Weights of a small GPT-style language model, trained from scratch on English Wikipedia: normalized queries and keys, a variant of SOAP for these matrices.
Each number is 50 + 15 x the weight over the matrix's rms, rounded and kept within 0 to 99. Layers, rows and columns count from 0.

# layer 9 MLP up, 320x128, rms 0.4, rows 145-199, columns 0-127
38 52 49 59 50 52 53 58 66 45 58 27 50 72 70 33 48 76 50 54 59 63 40 32 35 79 44 43 61 54 68 61 61 57 54 08 40 43 52 75 77 27 46 45 54 55 51 73 47 30 69 25 64 40 48 60 23 67 40 36 29 63 62 22 44 60 74 25 44 64 10 45 37 71 36 38 36 58 84 78 60 58 60 63 67 73 38 42 73 41 37 44 61 66 37 68 46 24 61 65 60 45 74 53 31 55 60 55 75 68 45 37 69 37 77 38 69 49 40 49 32 33 48 83 61 64 66 55
55 65 50 56 45 30 56 75 30 49 52 47 80 47 34 46 64 40 52 37 51 57 34 94 57 51 20 52 55 45 51 48 52 20 47 50 46 40 62 54 64 69 57 49 33 53 49 29 44 38 83 72 30 54 44 57 47 63 45 56 69 49 60 31 44 52 49 50 67 56 52 34 78 50 60 56 26 34 30 31 33 73 25 52 55 73 61 37 79 37 68 56 51 31 45 47 70 49 33 27 70 49 49 70 52 38 53 58 60 57 34 57 62 53 60 21 03 22 55 67 59 42 64 44 35 48 25 27
40 36 32 44 43 65 47 44 41 45 54 45 74 56 34 56 49 44 59 40 15 56 46 58 47 37 29 44 60 42 65 52 62 44 45 36 37 58 61 42 39 78 60 30 62 49 66 34 48 28 90 62 56 54 50 52 36 44 57 61 46 42 43 51 41 21 65 64 37 55 42 43 69 32 54 59 61 57 32 69 32 45 39 55 63 49 69 41 26 57 54 48 44 61 72 51 53 41 82 35 85 45 24 34 42 73 50 40 44 64 38 21 75 81 65 38 40 56 39 64 58 29 77 67 50 64 73 30
47 50 70 73 44 44 63 39 63 50 57 65 70 61 62 60 00 67 57 75 49 46 77 50 54 52 45 25 58 48 48 70 51 33 53 38 53 42 60 45 46 36 50 45 66 56 36 15 58 59 26 10 56 72 35 07 55 46 50 58 58 33 76 54 66 33 46 40 64 76 80 43 55 49 35 17 42 54 60 68 51 45 30 69 34 75 40 42 25 35 56 67 68 59 19 37 62 38 52 59 72 50 42 35 26 23 60 47 52 51 46 44 40 24 40 71 15 69 52 57 47 62 76 43 41 40 53 65
69 69 54 39 56 27 30 39 53 49 72 40 63 62 66 71 49 65 54 60 42 29 61 29 44 42 45 66 50 78 52 33 45 67 47 68 52 74 71 65 41 47 83 25 48 50 69 46 52 49 52 40 50 52 64 62 67 64 38 53 56 43 52 20 25 30 43 59 48 51 42 49 27 56 18 37 72 52 54 60 46 32 67 49 58 53 51 55 73 46 36 42 42 44 62 35 64 56 59 47 99 63 48 38 45 58 88 43 61 65 63 37 44 39 70 69 50 57 36 45 68 56 59 43 55 57 41 51
29 39 26 50 55 36 52 29 55 33 40 30 51 62 55 40 59 64 56 39 53 57 31 55 58 68 53 60 60 37 32 38 19 68 24 27 43 34 44 54 38 40 41 53 77 30 52 61 73 53 75 38 42 43 42 39 47 62 31 60 51 48 50 38 31 78 36 59 44 65 58 65 35 39 48 51 36 65 49 42 43 28 51 36 32 27 52 38 24 26 74 50 53 47 34 56 43 58 50 57 44 43 52 73 41 40 59 61 42 45 21 36 53 53 36 62 38 50 20 52 59 47 57 53 30 64 29 39
22 19 23 76 42 55 30 52 35 52 66 41 49 38 66 58 49 51 33 45 55 59 64 42 18 49 44 38 64 31 55 33 34 80 41 31 38 49 51 56 53 21 78 25 24 54 52 40 32 77 44 73 31 56 39 55 40 82 47 44 35 59 55 76 53 32 45 33 51 43 49 41 63 18 31 18 35 52 58 51 47 46 64 21 92 43 47 36 48 60 22 39 41 43 66 33 34 36 27 61 58 58 48 64 73 54 65 43 67 40 50 73 32 51 60 24 82 44 43 53 24 67 19 31 78 55 38 46
30 68 30 83 61 34 60 48 70 29 44 50 23 45 57 62 74 06 64 81 72 41 81 50 53 49 61 22 53 73 47 76 64 72 68 19 37 64 82 64 66 48 47 24 20 47 56 61 40 47 34 60 53 86 34 55 29 37 58 32 80 63 61 40 46 41 58 32 47 48 32 54 34 60 57 23 75 45 63 58 72 42 48 51 62 50 62 48 42 42 51 44 74 64 70 28 50 23 61 47 48 57 61 37 64 59 60 51 53 60 57 57 53 46 30 74 86 45 35 54 44 49 68 34 49 35 60 56
61 54 59 77 38 25 68 73 44 34 55 38 56 52 39 48 60 43 45 51 58 52 66 39 74 21 49 62 64 42 48 61 36 61 50 44 67 53 61 36 48 80 56 39 47 65 15 49 68 38 49 05 55 51 52 52 68 52 62 55 51 36 73 42 57 37 38 43 53 51 45 34 44 30 46 44 42 71 57 13 24 66 46 44 49 52 63 44 64 45 62 37 52 77 68 31 46 73 63 60 54 41 23 08 35 38 76 60 58 43 71 36 43 52 56 37 78 30 30 42 58 53 39 71 32 77 59 25
55 60 38 30 38 58 78 36 61 68 47 18 56 30 60 59 24 44 75 57 34 75 70 55 44 50 47 68 55 40 28 25 33 35 34 52 65 53 48 58 50 58 32 61 47 68 50 32 31 57 41 27 65 35 37 46 67 22 45 47 58 52 47 67 42 38 28 46 59 77 57 13 14 83 65 54 38 51 50 50 71 16 44 49 31 36 46 50 50 40 53 47 50 55 56 33 63 17 70 48 40 65 61 42 53 82 48 84 59 44 43 64 04 37 14 70 56 39 49 42 42 52 86 60 56 55 53 29
64 67 54 62 67 63 54 67 38 40 43 33 42 41 52 73 69 25 58 29 46 61 72 48 12 67 50 46 58 55 51 53 87 66 34 55 27 44 24 51 51 54 81 23 40 37 65 48 46 59 30 33 53 59 72 44 55 51 52 38 65 37 10 16 34 71 33 46 34 50 64 68 37 53 48 34 61 47 47 24 17 32 41 52 67 59 23 45 51 49 50 41 39 42 19 63 69 51 35 65 31 46 52 38 74 60 72 48 29 30 33 35 59 44 68 24 61 66 46 32 51 50 65 55 32 46 29 49
59 38 39 47 80 33 49 65 64 66 35 41 58 46 64 41 40 52 59 57 39 54 55 42 32 53 34 50 70 27 57 47 51 59 52 44 42 43 64 58 39 49 50 47 53 71 36 45 53 36 52 54 25 38 42 30 67 69 53 59 15 73 78 37 57 78 51 61 68 40 32 42 70 55 47 53 44 51 34 26 37 49 65 33 56 48 50 42 27 68 47 50 25 38 51 19 27 62 86 53 56 74 54 58 39 65 76 50 52 58 57 48 57 48 30 82 50 43 61 44 70 63 53 48 51 50 21 57
48 68 56 49 68 38 41 61 67 12 75 55 56 32 53 71 51 45 48 47 58 79 35 69 55 29 52 64 48 41 44 24 16 49 46 77 43 49 34 60 33 82 48 37 31 35 88 39 37 49 40 52 41 52 57 25 55 34 25 54 68 41 37 61 60 51 39 68 09 59 40 69 75 66 52 53 30 49 35 53 58 55 31 44 53 89 44 42 47 56 40 47 50 46 27 39 50 40 54 41 44 32 49 27 33 48 58 48 43 43 59 60 54 55 28 61 57 41 67 73 52 52 55 65 41 65 51 33
72 33 39 73 53 57 59 58 07 50 53 51 31 59 38 61 60 37 60 70 68 31 39 40 37 46 41 63 27 39 60 43 23 23 64 41 14 39 30 63 66 54 36 60 53 53 35 39 48 57 13 57 41 69 56 87 41 52 35 39 71 17 63 49 46 66 34 37 40 86 72 60 24 79 46 68 42 39 46 69 61 38 14 68 43 52 48 43 46 68 60 44 39 46 39 48 39 53 54 41 68 98 70 44 54 61 40 64 52 45 63 41 55 41 42 55 52 36 44 31 36 46 51 24 64 60 44 23
95 33 52 60 54 46 33 65 36 52 63 25 65 45 34 39 78 50 61 43 54 48 64 51 21 58 41 21 49 45 46 42 17 71 25 62 46 39 70 39 50 58 35 60 43 39 63 47 58 55 64 59 47 39 66 53 46 83 09 66 30 77 40 54 61 60 51 40 49 34 22 76 41 45 53 69 40 49 53 60 34 74 34 56 62 44 70 59 39 25 49 58 43 62 47 58 48 00 41 65 54 69 71 65 51 36 93 35 29 51 70 43 66 31 59 58 55 27 44 57 20 42 47 71 55 33 56 78
48 41 26 42 45 31 29 65 43 47 34 66 78 42 53 58 41 41 53 19 13 34 53 77 66 40 33 64 60 41 50 38 70 35 32 53 41 54 49 52 72 48 45 40 44 43 53 55 04 41 48 27 35 32 53 72 54 43 54 76 31 34 69 49 38 52 49 48 62 22 08 60 50 75 75 43 51 58 59 45 69 48 53 44 49 35 73 78 35 28 31 63 53 34 34 43 30 64 31 38 26 75 59 24 62 44 72 72 56 48 46 63 58 78 55 60 45 19 54 39 56 45 73 58 49 56 74 65
49 55 37 38 25 45 58 46 40 55 25 62 32 69 60 30 27 47 60 50 62 84 27 55 46 40 36 40 18 32 77 40 55 62 49 39 75 65 36 74 23 39 28 50 62 66 29 57 50 56 32 64 88 46 61 50 47 88 55 34 53 46 64 37 59 57 48 59 78 55 59 53 41 57 18 73 49 60 64 49 48 25 48 62 37 49 52 23 49 45 79 62 46 60 55 71 64 54 50 53 34 25 38 54 67 40 62 43 75 44 75 67 46 43 89 22 31 47 77 55 86 70 33 38 46 48 43 44
45 52 64 49 70 49 45 64 41 55 23 39 31 69 46 58 58 49 50 76 40 42 28 70 45 54 43 36 30 47 59 27 55 33 57 67 43 53 54 52 56 56 29 35 42 47 32 62 37 56 27 72 58 49 44 60 63 55 48 48 45 52 86 30 52 40 82 52 50 48 66 58 62 63 49 57 34 29 56 39 34 63 47 25 61 72 35 44 32 69 61 53 63 36 37 40 75 60 67 47 42 76 47 67 53 43 49 48 60 56 67 33 43 58 68 65 41 36 50 26 49 63 78 37 56 10 57 55
45 32 27 43 42 77 74 61 48 59 44 37 46 31 47 69 72 59 41 72 40 47 67 52 46 44 39 09 53 38 59 38 47 54 22 32 62 41 56 48 31 34 47 60 58 63 31 35 23 35 38 52 55 52 49 38 48 52 55 46 54 56 64 72 61 28 44 36 23 41 66 35 63 49 63 55 38 47 36 63 43 59 37 46 61 59 50 54 60 50 39 75 40 34 82 31 09 45 38 58 51 45 34 40 66 48 40 25 47 50 60 64 39 44 72 64 63 81 43 76 55 36 54 67 60 28 30 40
51 46 32 55 69 41 48 57 45 76 55 63 32 53 59 55 60 35 51 46 39 63 59 57 54 45 33 70 40 28 62 38 40 41 72 24 53 40 55 51 85 56 69 69 25 42 33 71 40 43 52 30 46 17 45 73 58 36 25 45 40 56 47 62 58 58 67 62 35 47 23 40 37 51 89 61 41 39 34 49 24 57 29 75 29 57 65 58 35 50 64 24 56 39 48 47 69 77 46 28 90 57 47 54 48 32 32 56 27 60 28 41 67 67 65 86 51 62 41 41 78 52 43 61 41 63 24 55
44 59 55 46 51 59 61 39 34 58 36 62 33 50 38 52 37 80 43 60 90 36 53 40 45 51 46 46 65 48 31 71 37 46 82 46 43 23 36 60 27 50 70 61 38 51 27 54 39 48 53 69 65 41 19 48 56 60 43 84 34 27 62 63 53 51 48 25 32 41 46 84 60 37 41 53 39 71 35 39 75 43 30 67 59 53 68 66 60 55 56 36 63 51 43 48 69 63 30 54 42 45 42 51 56 33 55 52 37 60 44 55 45 49 50 66 33 46 33 51 56 86 54 20 53 57 32 57
60 65 26 50 48 55 66 60 52 37 31 29 38 44 46 75 64 36 38 88 22 49 42 15 34 28 76 31 62 56 49 60 58 36 60 48 42 67 47 48 32 58 74 40 39 43 40 31 30 64 46 63 46 42 25 54 56 51 61 69 31 74 23 54 56 63 40 63 32 48 45 61 40 50 67 57 59 47 53 52 34 51 68 45 63 54 34 43 42 55 46 32 54 80 59 52 50 72 60 67 44 57 66 54 32 43 62 78 38 52 60 57 33 39 66 36 33 52 58 69 49 52 59 64 35 52 49 35
72 57 68 34 49 37 45 23 62 33 54 59 49 67 48 40 45 54 58 15 39 35 55 45 46 40 47 72 63 54 52 60 37 65 60 55 55 54 30 55 33 74 50 44 59 53 37 36 60 76 47 28 46 73 51 33 44 28 46 34 44 38 58 57 61 72 38 29 37 56 36 36 57 56 61 57 39 43 38 38 21 56 80 54 51 48 41 48 30 52 58 39 81 31 56 53 57 30 28 54 40 29 16 29 58 65 54 28 47 64 67 68 35 36 53 35 45 45 51 38 43 71 31 64 63 53 59 60
32 33 55 68 61 28 30 36 32 57 82 54 68 21 46 71 40 52 64 44 57 61 54 54 45 84 78 53 46 60 56 58 68 25 22 24 57 67 46 62 42 56 57 26 51 53 45 45 10 59 60 64 62 58 47 35 41 45 49 62 32 48 55 44 66 54 22 32 35 70 67 34 56 48 62 38 34 53 66 30 45 55 49 74 32 44 41 56 53 84 46 46 29 78 76 43 60 71 32 29 46 77 73 24 45 43 47 56 59 75 23 57 14 54 68 41 50 47 63 74 55 44 45 51 18 41 64 25
68 63 68 54 69 56 36 60 59 54 40 55 54 53 24 31 48 54 15 31 34 57 47 50 56 38 33 43 57 58 44 85 64 51 53 46 44 40 61 47 34 34 32 62 55 42 44 38 78 39 56 28 72 61 34 45 54 13 71 39 63 43 49 42 39 59 45 36 52 55 59 57 51 62 70 68 63 30 33 77 38 62 65 74 44 35 66 66 51 55 56 43 59 50 30 34 61 31 54 40 40 18 52 49 44 53 27 67 27 65 38 47 55 62 27 51 35 28 44 63 38 46 44 66 59 46 43 36
41 62 37 48 61 44 31 42 58 56 51 61 68 35 68 52 42 46 58 44 52 71 52 79 45 29 34 60 51 57 40 50 35 28 60 42 14 59 62 26 55 49 32 55 89 61 45 46 38 27 62 55 37 24 33 43 76 49 48 58 56 41 58 34 44 27 30 58 99 19 49 25 36 43 60 40 62 56 58 39 25 16 50 52 50 67 53 70 62 33 40 54 19 55 37 41 48 29 48 75 36 34 47 81 50 33 50 50 50 53 58 57 42 35 61 50 39 67 44 55 67 66 28 48 55 57 56 73
42 39 43 50 77 28 40 43 44 67 57 32 43 45 30 62 26 40 43 54 63 52 50 47 56 35 74 45 81 42 54 55 57 41 69 22 23 90 67 91 42 41 57 71 58 40 58 79 67 33 34 58 54 35 62 25 55 70 45 43 47 72 75 55 61 52 74 37 60 52 36 34 45 55 62 28 69 49 68 40 58 47 48 49 28 48 30 53 35 39 49 38 58 58 61 36 62 54 28 58 49 38 19 63 55 38 36 67 60 71 71 36 36 34 55 52 61 64 64 18 64 50 37 40 65 49 38 35
47 56 43 32 42 24 30 66 72 48 45 57 14 42 60 41 57 67 57 43 69 37 46 40 56 46 50 33 50 26 43 45 50 57 32 27 39 29 40 59 40 40 61 39 80 47 30 57 28 71 88 46 39 50 44 53 54 52 64 50 57 43 55 46 70 43 73 29 45 31 34 42 63 38 42 40 26 35 48 42 48 65 26 47 39 50 53 38 58 38 77 55 36 55 39 80 48 44 69 72 46 68 61 58 54 43 57 60 48 38 72 58 41 40 35 70 53 47 58 49 38 13 34 51 29 47 28 47
45 49 58 41 54 36 32 67 89 33 45 40 47 65 35 54 44 51 43 82 61 31 39 35 66 52 58 77 34 19 59 74 66 48 61 55 40 37 48 46 60 59 68 38 32 64 74 70 77 45 29 63 63 68 35 33 71 59 56 43 61 37 45 51 38 48 35 66 41 27 21 46 46 42 53 52 49 39 55 23 44 61 48 40 41 30 70 77 72 58 45 48 50 47 44 58 54 47 41 61 38 53 41 20 36 56 82 69 26 47 57 68 68 69 54 50 59 84 43 57 76 47 45 49 53 37 55 48
43 66 48 38 44 59 37 28 64 47 51 34 44 62 45 28 48 44 53 40 68 50 23 60 74 51 40 52 45 40 41 59 52 32 38 75 13 53 72 67 34 47 80 36 51 47 45 61 85 27 61 64 56 58 52 48 54 61 41 51 28 53 38 56 55 35 53 60 35 54 21 50 44 48 61 52 22 51 58 29 52 19 63 40 60 40 68 37 36 54 22 67 28 35 56 46 34 80 40 51 63 39 77 72 33 46 20 42 57 58 32 39 27 54 49 84 72 41 71 68 34 29 46 41 53 46 54 41
53 34 60 57 50 63 44 29 67 40 56 28 26 65 59 30 46 54 37 27 48 53 30 55 44 72 76 60 54 52 68 57 36 42 40 59 56 59 39 49 34 61 43 59 51 64 42 78 56 29 59 31 28 57 41 51 37 40 56 46 68 42 51 55 40 75 50 58 39 52 30 48 68 26 50 40 21 55 53 38 41 50 25 49 57 86 53 51 42 55 39 49 72 75 56 59 45 53 66 69 53 08 38 52 24 69 35 13 48 48 48 50 23 33 42 41 96 27 48 65 60 54 54 32 48 34 19 47
46 51 43 50 61 64 27 39 73 27 27 39 35 50 43 60 67 50 29 43 68 56 38 70 40 62 74 26 26 67 86 59 44 67 53 42 51 39 15 56 32 48 34 64 22 60 52 44 29 50 50 47 54 40 55 54 65 29 28 34 29 35 55 41 26 53 37 58 19 31 35 34 27 31 44 36 55 42 47 67 56 58 66 67 61 43 57 47 69 46 89 47 61 59 51 33 51 48 75 34 36 57 54 69 42 60 52 50 69 67 80 76 33 69 63 48 51 44 53 67 49 66 47 17 43 41 34 43
26 55 57 86 37 73 67 59 69 25 64 58 57 61 49 81 44 61 51 52 76 74 66 08 46 68 69 44 58 56 84 53 42 67 57 76 74 59 68 55 37 33 55 33 43 54 65 43 64 50 82 41 53 48 67 69 30 29 79 49 51 63 29 34 68 49 91 50 50 31 59 21 39 52 38 48 43 32 64 71 39 42 45 50 52 68 61 66 53 61 32 59 42 50 49 63 54 56 71 55 47 68 41 51 53 57 64 52 46 73 61 54 42 39 35 62 67 49 49 42 25 34 40 54 53 48 42 41
48 66 49 66 66 38 45 40 56 42 19 40 33 64 64 51 47 67 55 58 25 50 47 47 64 61 54 34 65 46 58 63 37 47 72 38 36 43 44 38 45 80 33 85 64 59 53 76 78 37 42 50 23 43 35 46 43 40 60 39 42 40 40 41 43 60 21 39 25 48 26 29 62 67 54 45 51 36 55 49 08 46 42 62 39 44 40 71 56 45 42 62 49 51 30 41 61 63 55 26 57 28 70 42 20 62 43 57 59 32 54 51 73 47 41 77 57 35 46 47 47 28 54 65 32 49 50 25
50 50 47 30 61 62 77 46 54 32 30 60 65 79 27 63 22 74 58 46 43 69 59 55 46 49 61 42 65 54 65 34 38 40 69 56 56 46 98 43 40 72 32 53 49 22 42 55 52 66 59 44 36 31 67 78 61 28 25 64 58 40 51 47 73 41 58 58 46 63 77 55 62 56 34 36 51 55 49 75 34 70 49 54 67 54 36 39 29 53 51 38 61 69 35 60 35 56 34 55 50 52 21 56 70 53 59 39 49 57 63 55 58 52 56 48 21 27 80 38 25 37 42 35 64 69 31 40
54 36 44 81 42 40 44 37 67 60 48 30 39 39 59 54 50 56 41 51 39 37 50 64 33 71 76 44 31 17 43 50 38 38 85 23 73 67 15 50 59 30 30 34 42 60 30 37 28 51 57 34 41 71 43 23 53 61 76 60 45 40 45 57 50 51 40 57 40 47 59 54 58 71 45 54 29 33 25 60 61 63 30 57 56 52 63 57 49 33 57 53 61 16 38 55 33 43 50 64 14 89 55 36 62 51 62 32 54 49 51 57 49 77 63 47 45 50 71 36 31 87 71 37 46 56 56 55
47 72 50 44 21 45 62 62 66 44 44 33 45 61 34 33 47 65 48 64 56 42 23 40 64 61 31 34 40 38 54 48 28 57 61 50 64 20 60 55 57 34 41 56 55 18 43 39 53 49 42 46 36 52 85 43 34 14 57 65 28 62 47 55 81 71 52 27 28 31 25 22 50 44 54 48 20 46 68 55 37 28 31 79 35 64 71 30 43 62 44 34 63 26 42 65 31 55 38 60 57 57 62 46 56 46 40 87 53 80 27 33 52 55 48 29 11 26 39 34 54 70 38 51 39 59 49 61
54 63 59 26 60 61 16 54 57 49 22 67 73 42 69 39 56 58 78 44 59 47 53 54 69 45 42 43 46 33 29 61 66 30 58 58 44 40 63 62 72 58 55 43 44 43 49 78 59 57 72 57 70 61 53 56 52 75 57 86 56 32 37 56 24 68 44 42 29 38 56 72 35 52 47 50 55 58 58 77 21 40 74 45 59 47 25 24 41 63 56 72 52 73 43 06 54 50 37 47 43 51 62 54 67 57 44 22 52 67 27 41 32 45 41 67 39 36 47 39 60 57 76 44 47 48 64 73
60 28 59 61 15 42 29 57 39 58 31 36 84 27 49 60 30 43 66 51 59 59 65 47 67 53 35 54 59 34 69 49 50 38 45 31 40 52 55 57 28 79 58 65 66 51 74 48 59 54 55 57 47 81 45 45 33 61 34 49 60 43 42 67 34 42 77 36 44 56 56 75 65 54 34 48 71 41 74 46 39 44 43 85 53 79 54 46 44 43 68 46 31 49 52 42 36 68 41 58 18 38 59 64 66 40 53 41 29 59 27 49 58 30 48 28 33 46 44 14 50 65 48 47 69 66 31 30
42 52 87 32 59 44 39 69 50 36 49 13 38 35 73 62 47 59 47 47 49 50 34 64 32 92 71 45 48 67 47 49 48 26 48 40 34 65 54 35 72 55 65 64 36 57 13 74 53 54 63 47 27 39 50 54 58 56 24 71 44 29 45 52 60 64 62 37 41 84 71 34 56 35 62 55 48 64 48 43 67 64 32 28 58 48 94 58 74 30 63 41 69 52 29 62 34 61 59 51 37 46 70 39 55 36 60 46 62 48 45 44 36 66 32 66 52 44 55 40 67 43 53 62 50 55 57 58
69 37 48 47 54 31 68 60 22 24 44 75 43 36 31 68 44 29 50 21 58 62 27 36 34 46 66 58 46 38 56 37 73 33 53 59 60 44 59 63 67 70 21 57 72 56 48 48 27 49 57 51 75 57 50 70 54 54 71 30 35 48 65 34 67 37 50 47 53 40 46 51 57 37 69 64 61 48 52 41 64 60 59 37 35 66 67 33 41 20 66 59 60 35 64 56 38 27 18 57 47 66 44 63 41 60 49 55 56 66 37 20 30 55 35 49 71 58 71 39 47 31 52 41 44 44 56 64
58 24 63 23 50 60 58 52 13 27 53 63 39 58 55 64 38 58 62 18 21 59 50 65 53 46 53 58 28 31 56 65 70 50 34 57 29 22 50 53 63 57 55 39 61 34 70 51 15 41 66 45 72 33 46 34 36 55 60 47 45 36 49 29 39 44 46 56 58 73 21 44 37 40 65 26 49 62 51 39 62 49 64 42 18 57 72 64 65 72 53 39 53 53 50 53 63 55 58 41 22 30 52 84 24 49 20 42 61 53 37 39 32 82 64 40 11 59 65 39 33 37 79 53 32 46 46 51
64 62 38 55 46 54 38 47 57 26 33 50 36 22 42 61 55 45 31 38 38 50 60 42 57 39 35 79 55 62 25 56 56 33 22 40 74 24 29 64 65 56 29 64 59 61 74 69 55 43 53 61 35 30 67 68 43 56 49 54 63 54 61 33 37 52 57 37 54 46 42 53 71 61 71 51 11 31 60 51 39 35 54 41 46 57 36 58 69 73 60 24 47 50 59 69 62 33 47 29 51 82 47 69 40 35 49 78 51 49 45 66 62 57 54 35 63 36 34 27 47 26 20 70 18 41 26 55
31 58 43 46 56 64 44 64 43 43 32 50 63 64 59 55 29 65 54 94 60 58 61 66 34 87 57 44 53 45 39 50 42 38 62 37 43 38 45 54 63 59 46 66 41 29 43 68 47 79 51 23 42 36 45 49 54 29 53 54 61 72 46 69 30 41 52 42 45 57 74 74 47 37 59 55 60 69 34 63 38 92 50 47 52 08 30 46 62 22 48 37 49 85 70 72 33 38 48 40 41 53 47 86 24 75 41 20 31 52 67 35 72 53 40 62 57 72 52 52 23 55 28 44 54 33 72 61
51 44 47 62 56 55 49 32 59 61 56 44 34 64 58 58 35 35 66 44 26 22 44 38 91 52 42 54 58 69 24 31 28 83 63 56 46 52 58 60 35 54 75 39 51 49 67 42 41 29 49 39 51 50 52 63 52 12 38 66 45 60 43 47 73 42 45 55 37 44 41 38 55 33 29 36 42 20 57 40 68 58 54 67 61 48 42 57 55 38 47 55 28 42 28 59 54 56 74 69 56 37 55 60 34 26 85 44 45 23 62 45 89 88 70 70 35 48 76 72 40 39 39 65 56 48 20 39
61 52 56 45 32 89 35 68 50 46 55 64 39 55 68 49 77 33 70 42 78 69 54 27 50 45 50 43 43 57 54 50 35 70 43 55 60 67 58 74 68 61 65 34 24 34 72 46 79 61 70 26 31 31 70 75 32 23 39 67 22 52 55 65 18 48 59 32 54 50 55 43 57 76 55 85 60 57 39 47 64 49 28 45 53 37 33 55 34 47 51 61 38 20 62 55 66 69 62 32 57 51 55 46 72 37 37 56 50 32 42 34 43 30 39 59 52 46 73 62 21 24 39 49 53 78 55 62
33 61 63 66 46 59 55 42 33 66 57 43 53 48 50 76 61 57 56 40 64 75 55 22 89 71 54 63 34 44 32 55 53 37 46 48 63 39 67 42 30 66 47 66 60 53 73 51 28 59 53 77 36 63 79 58 52 52 42 27 53 36 48 39 62 47 23 54 60 50 62 62 46 55 58 70 64 38 59 21 54 55 59 36 74 66 45 80 41 78 47 59 72 53 45 52 70 61 45 64 19 48 43 60 73 39 47 38 65 44 53 64 30 38 47 62 47 28 35 59 52 35 39 52 42 65 70 61
48 24 31 60 54 32 39 59 62 71 52 61 37 66 56 36 56 41 70 72 38 58 55 27 67 21 41 42 40 39 70 30 51 29 30 74 19 72 31 54 31 43 42 35 32 54 61 40 55 50 56 74 12 74 40 52 79 56 50 38 47 39 63 43 45 65 43 50 30 24 29 65 45 63 41 60 50 53 88 21 16 50 44 46 52 33 45 75 43 58 17 72 31 39 46 47 38 49 86 54 32 53 28 30 48 72 55 47 59 27 54 46 63 50 35 67 37 42 56 49 47 55 50 68 44 34 31 63
60 60 41 27 52 60 52 49 60 41 52 38 63 64 45 64 61 16 61 56 59 55 43 44 49 51 67 28 59 45 49 50 26 46 62 43 59 70 35 45 64 60 46 85 35 37 43 47 76 40 52 66 38 60 49 65 83 40 36 48 62 60 76 64 48 67 47 38 69 38 21 63 28 58 83 39 57 51 44 76 33 58 62 07 61 45 73 44 49 51 46 96 45 64 83 30 69 48 52 60 30 80 57 40 63 60 56 40 74 48 54 60 47 53 47 66 54 44 43 49 63 54 44 51 37 53 69 69
35 99 42 31 53 41 13 48 33 63 38 59 33 57 69 55 80 43 45 51 26 53 64 52 79 29 55 55 43 50 55 62 64 49 65 47 70 30 19 56 44 55 34 60 36 65 75 21 52 32 44 54 37 58 70 38 51 86 47 89 79 49 30 60 36 54 48 47 66 43 59 68 66 48 36 28 55 60 53 34 57 38 64 38 43 28 33 55 49 38 28 50 47 46 76 36 71 60 53 30 35 54 35 54 56 49 28 63 15 59 47 54 79 57 41 78 35 34 34 73 47 63 42 69 66 52 72 46
69 41 54 53 61 37 57 43 51 49 78 45 71 52 46 47 51 47 39 42 62 00 79 55 48 73 67 64 66 44 59 47 48 47 68 84 44 61 54 43 47 82 51 66 63 56 42 41 50 35 50 50 27 55 58 56 57 59 52 60 45 88 37 37 56 33 23 63 39 37 32 51 69 55 74 38 58 41 58 40 25 38 44 51 61 70 28 43 66 58 52 60 61 43 50 53 44 71 60 48 52 40 52 68 44 40 69 73 32 50 61 52 49 57 48 14 54 57 79 40 52 47 38 48 58 53 38 38
31 52 72 35 70 50 67 26 45 45 29 24 24 45 68 81 54 62 37 49 37 24 49 29 31 40 54 48 54 58 35 69 47 77 61 36 60 31 56 51 23 59 47 53 56 88 54 70 69 29 60 35 30 47 55 62 23 57 72 25 32 59 57 67 42 50 31 29 51 77 61 57 51 55 37 64 29 60 51 51 48 42 15 57 66 53 38 88 61 29 47 74 39 51 67 67 52 61 52 37 43 75 28 62 59 58 44 50 50 55 48 44 69 55 41 92 49 59 52 49 72 58 69 61 47 37 46 41
31 47 33 66 48 81 52 34 43 66 49 47 39 58 27 37 34 41 46 30 42 50 34 35 29 45 23 57 57 67 64 61 51 46 38 58 34 38 51 62 50 37 11 79 30 34 53 26 63 76 37 66 61 67 45 42 44 72 44 50 48 65 38 39 59 46 41 65 54 48 45 49 38 66 11 27 70 24 56 45 44 48 61 42 64 30 54 47 70 78 61 62 55 61 41 46 09 66 51 44 51 57 52 69 60 43 30 55 70 44 30 30 38 45 30 33 53 36 47 40 14 46 59 48 66 33 49 45
34 75 37 50 79 50 50 71 50 62 58 62 28 32 44 38 45 49 56 69 67 29 46 59 64 52 64 75 55 79 74 48 53 49 83 63 40 32 78 45 68 43 52 20 37 41 63 56 37 51 52 71 22 37 50 26 64 55 44 37 42 68 43 75 67 56 36 70 77 41 16 45 54 57 54 48 58 45 32 93 32 44 55 50 29 37 54 35 36 46 37 39 68 67 33 64 74 47 53 55 65 64 55 50 29 59 46 47 50 41 30 45 57 53 59 49 33 65 50 75 34 69 25 45 45 42 46 41
41 41 07 41 40 56 47 24 41 35 44 22 59 75 47 53 52 30 49 36 61 20 55 47 44 40 52 53 27 35 28 60 59 58 65 38 68 45 68 65 39 56 35 49 27 61 74 46 41 38 56 70 52 28 35 59 65 35 55 55 55 56 51 80 38 47 43 50 36 82 51 57 57 35 75 52 72 67 36 62 50 18 51 58 63 72 58 28 66 28 34 43 65 64 26 45 67 48 58 34 81 50 20 80 31 45 68 26 19 31 63 47 70 44 24 39 39 38 43 37 33 38 60 31 50 60 55 51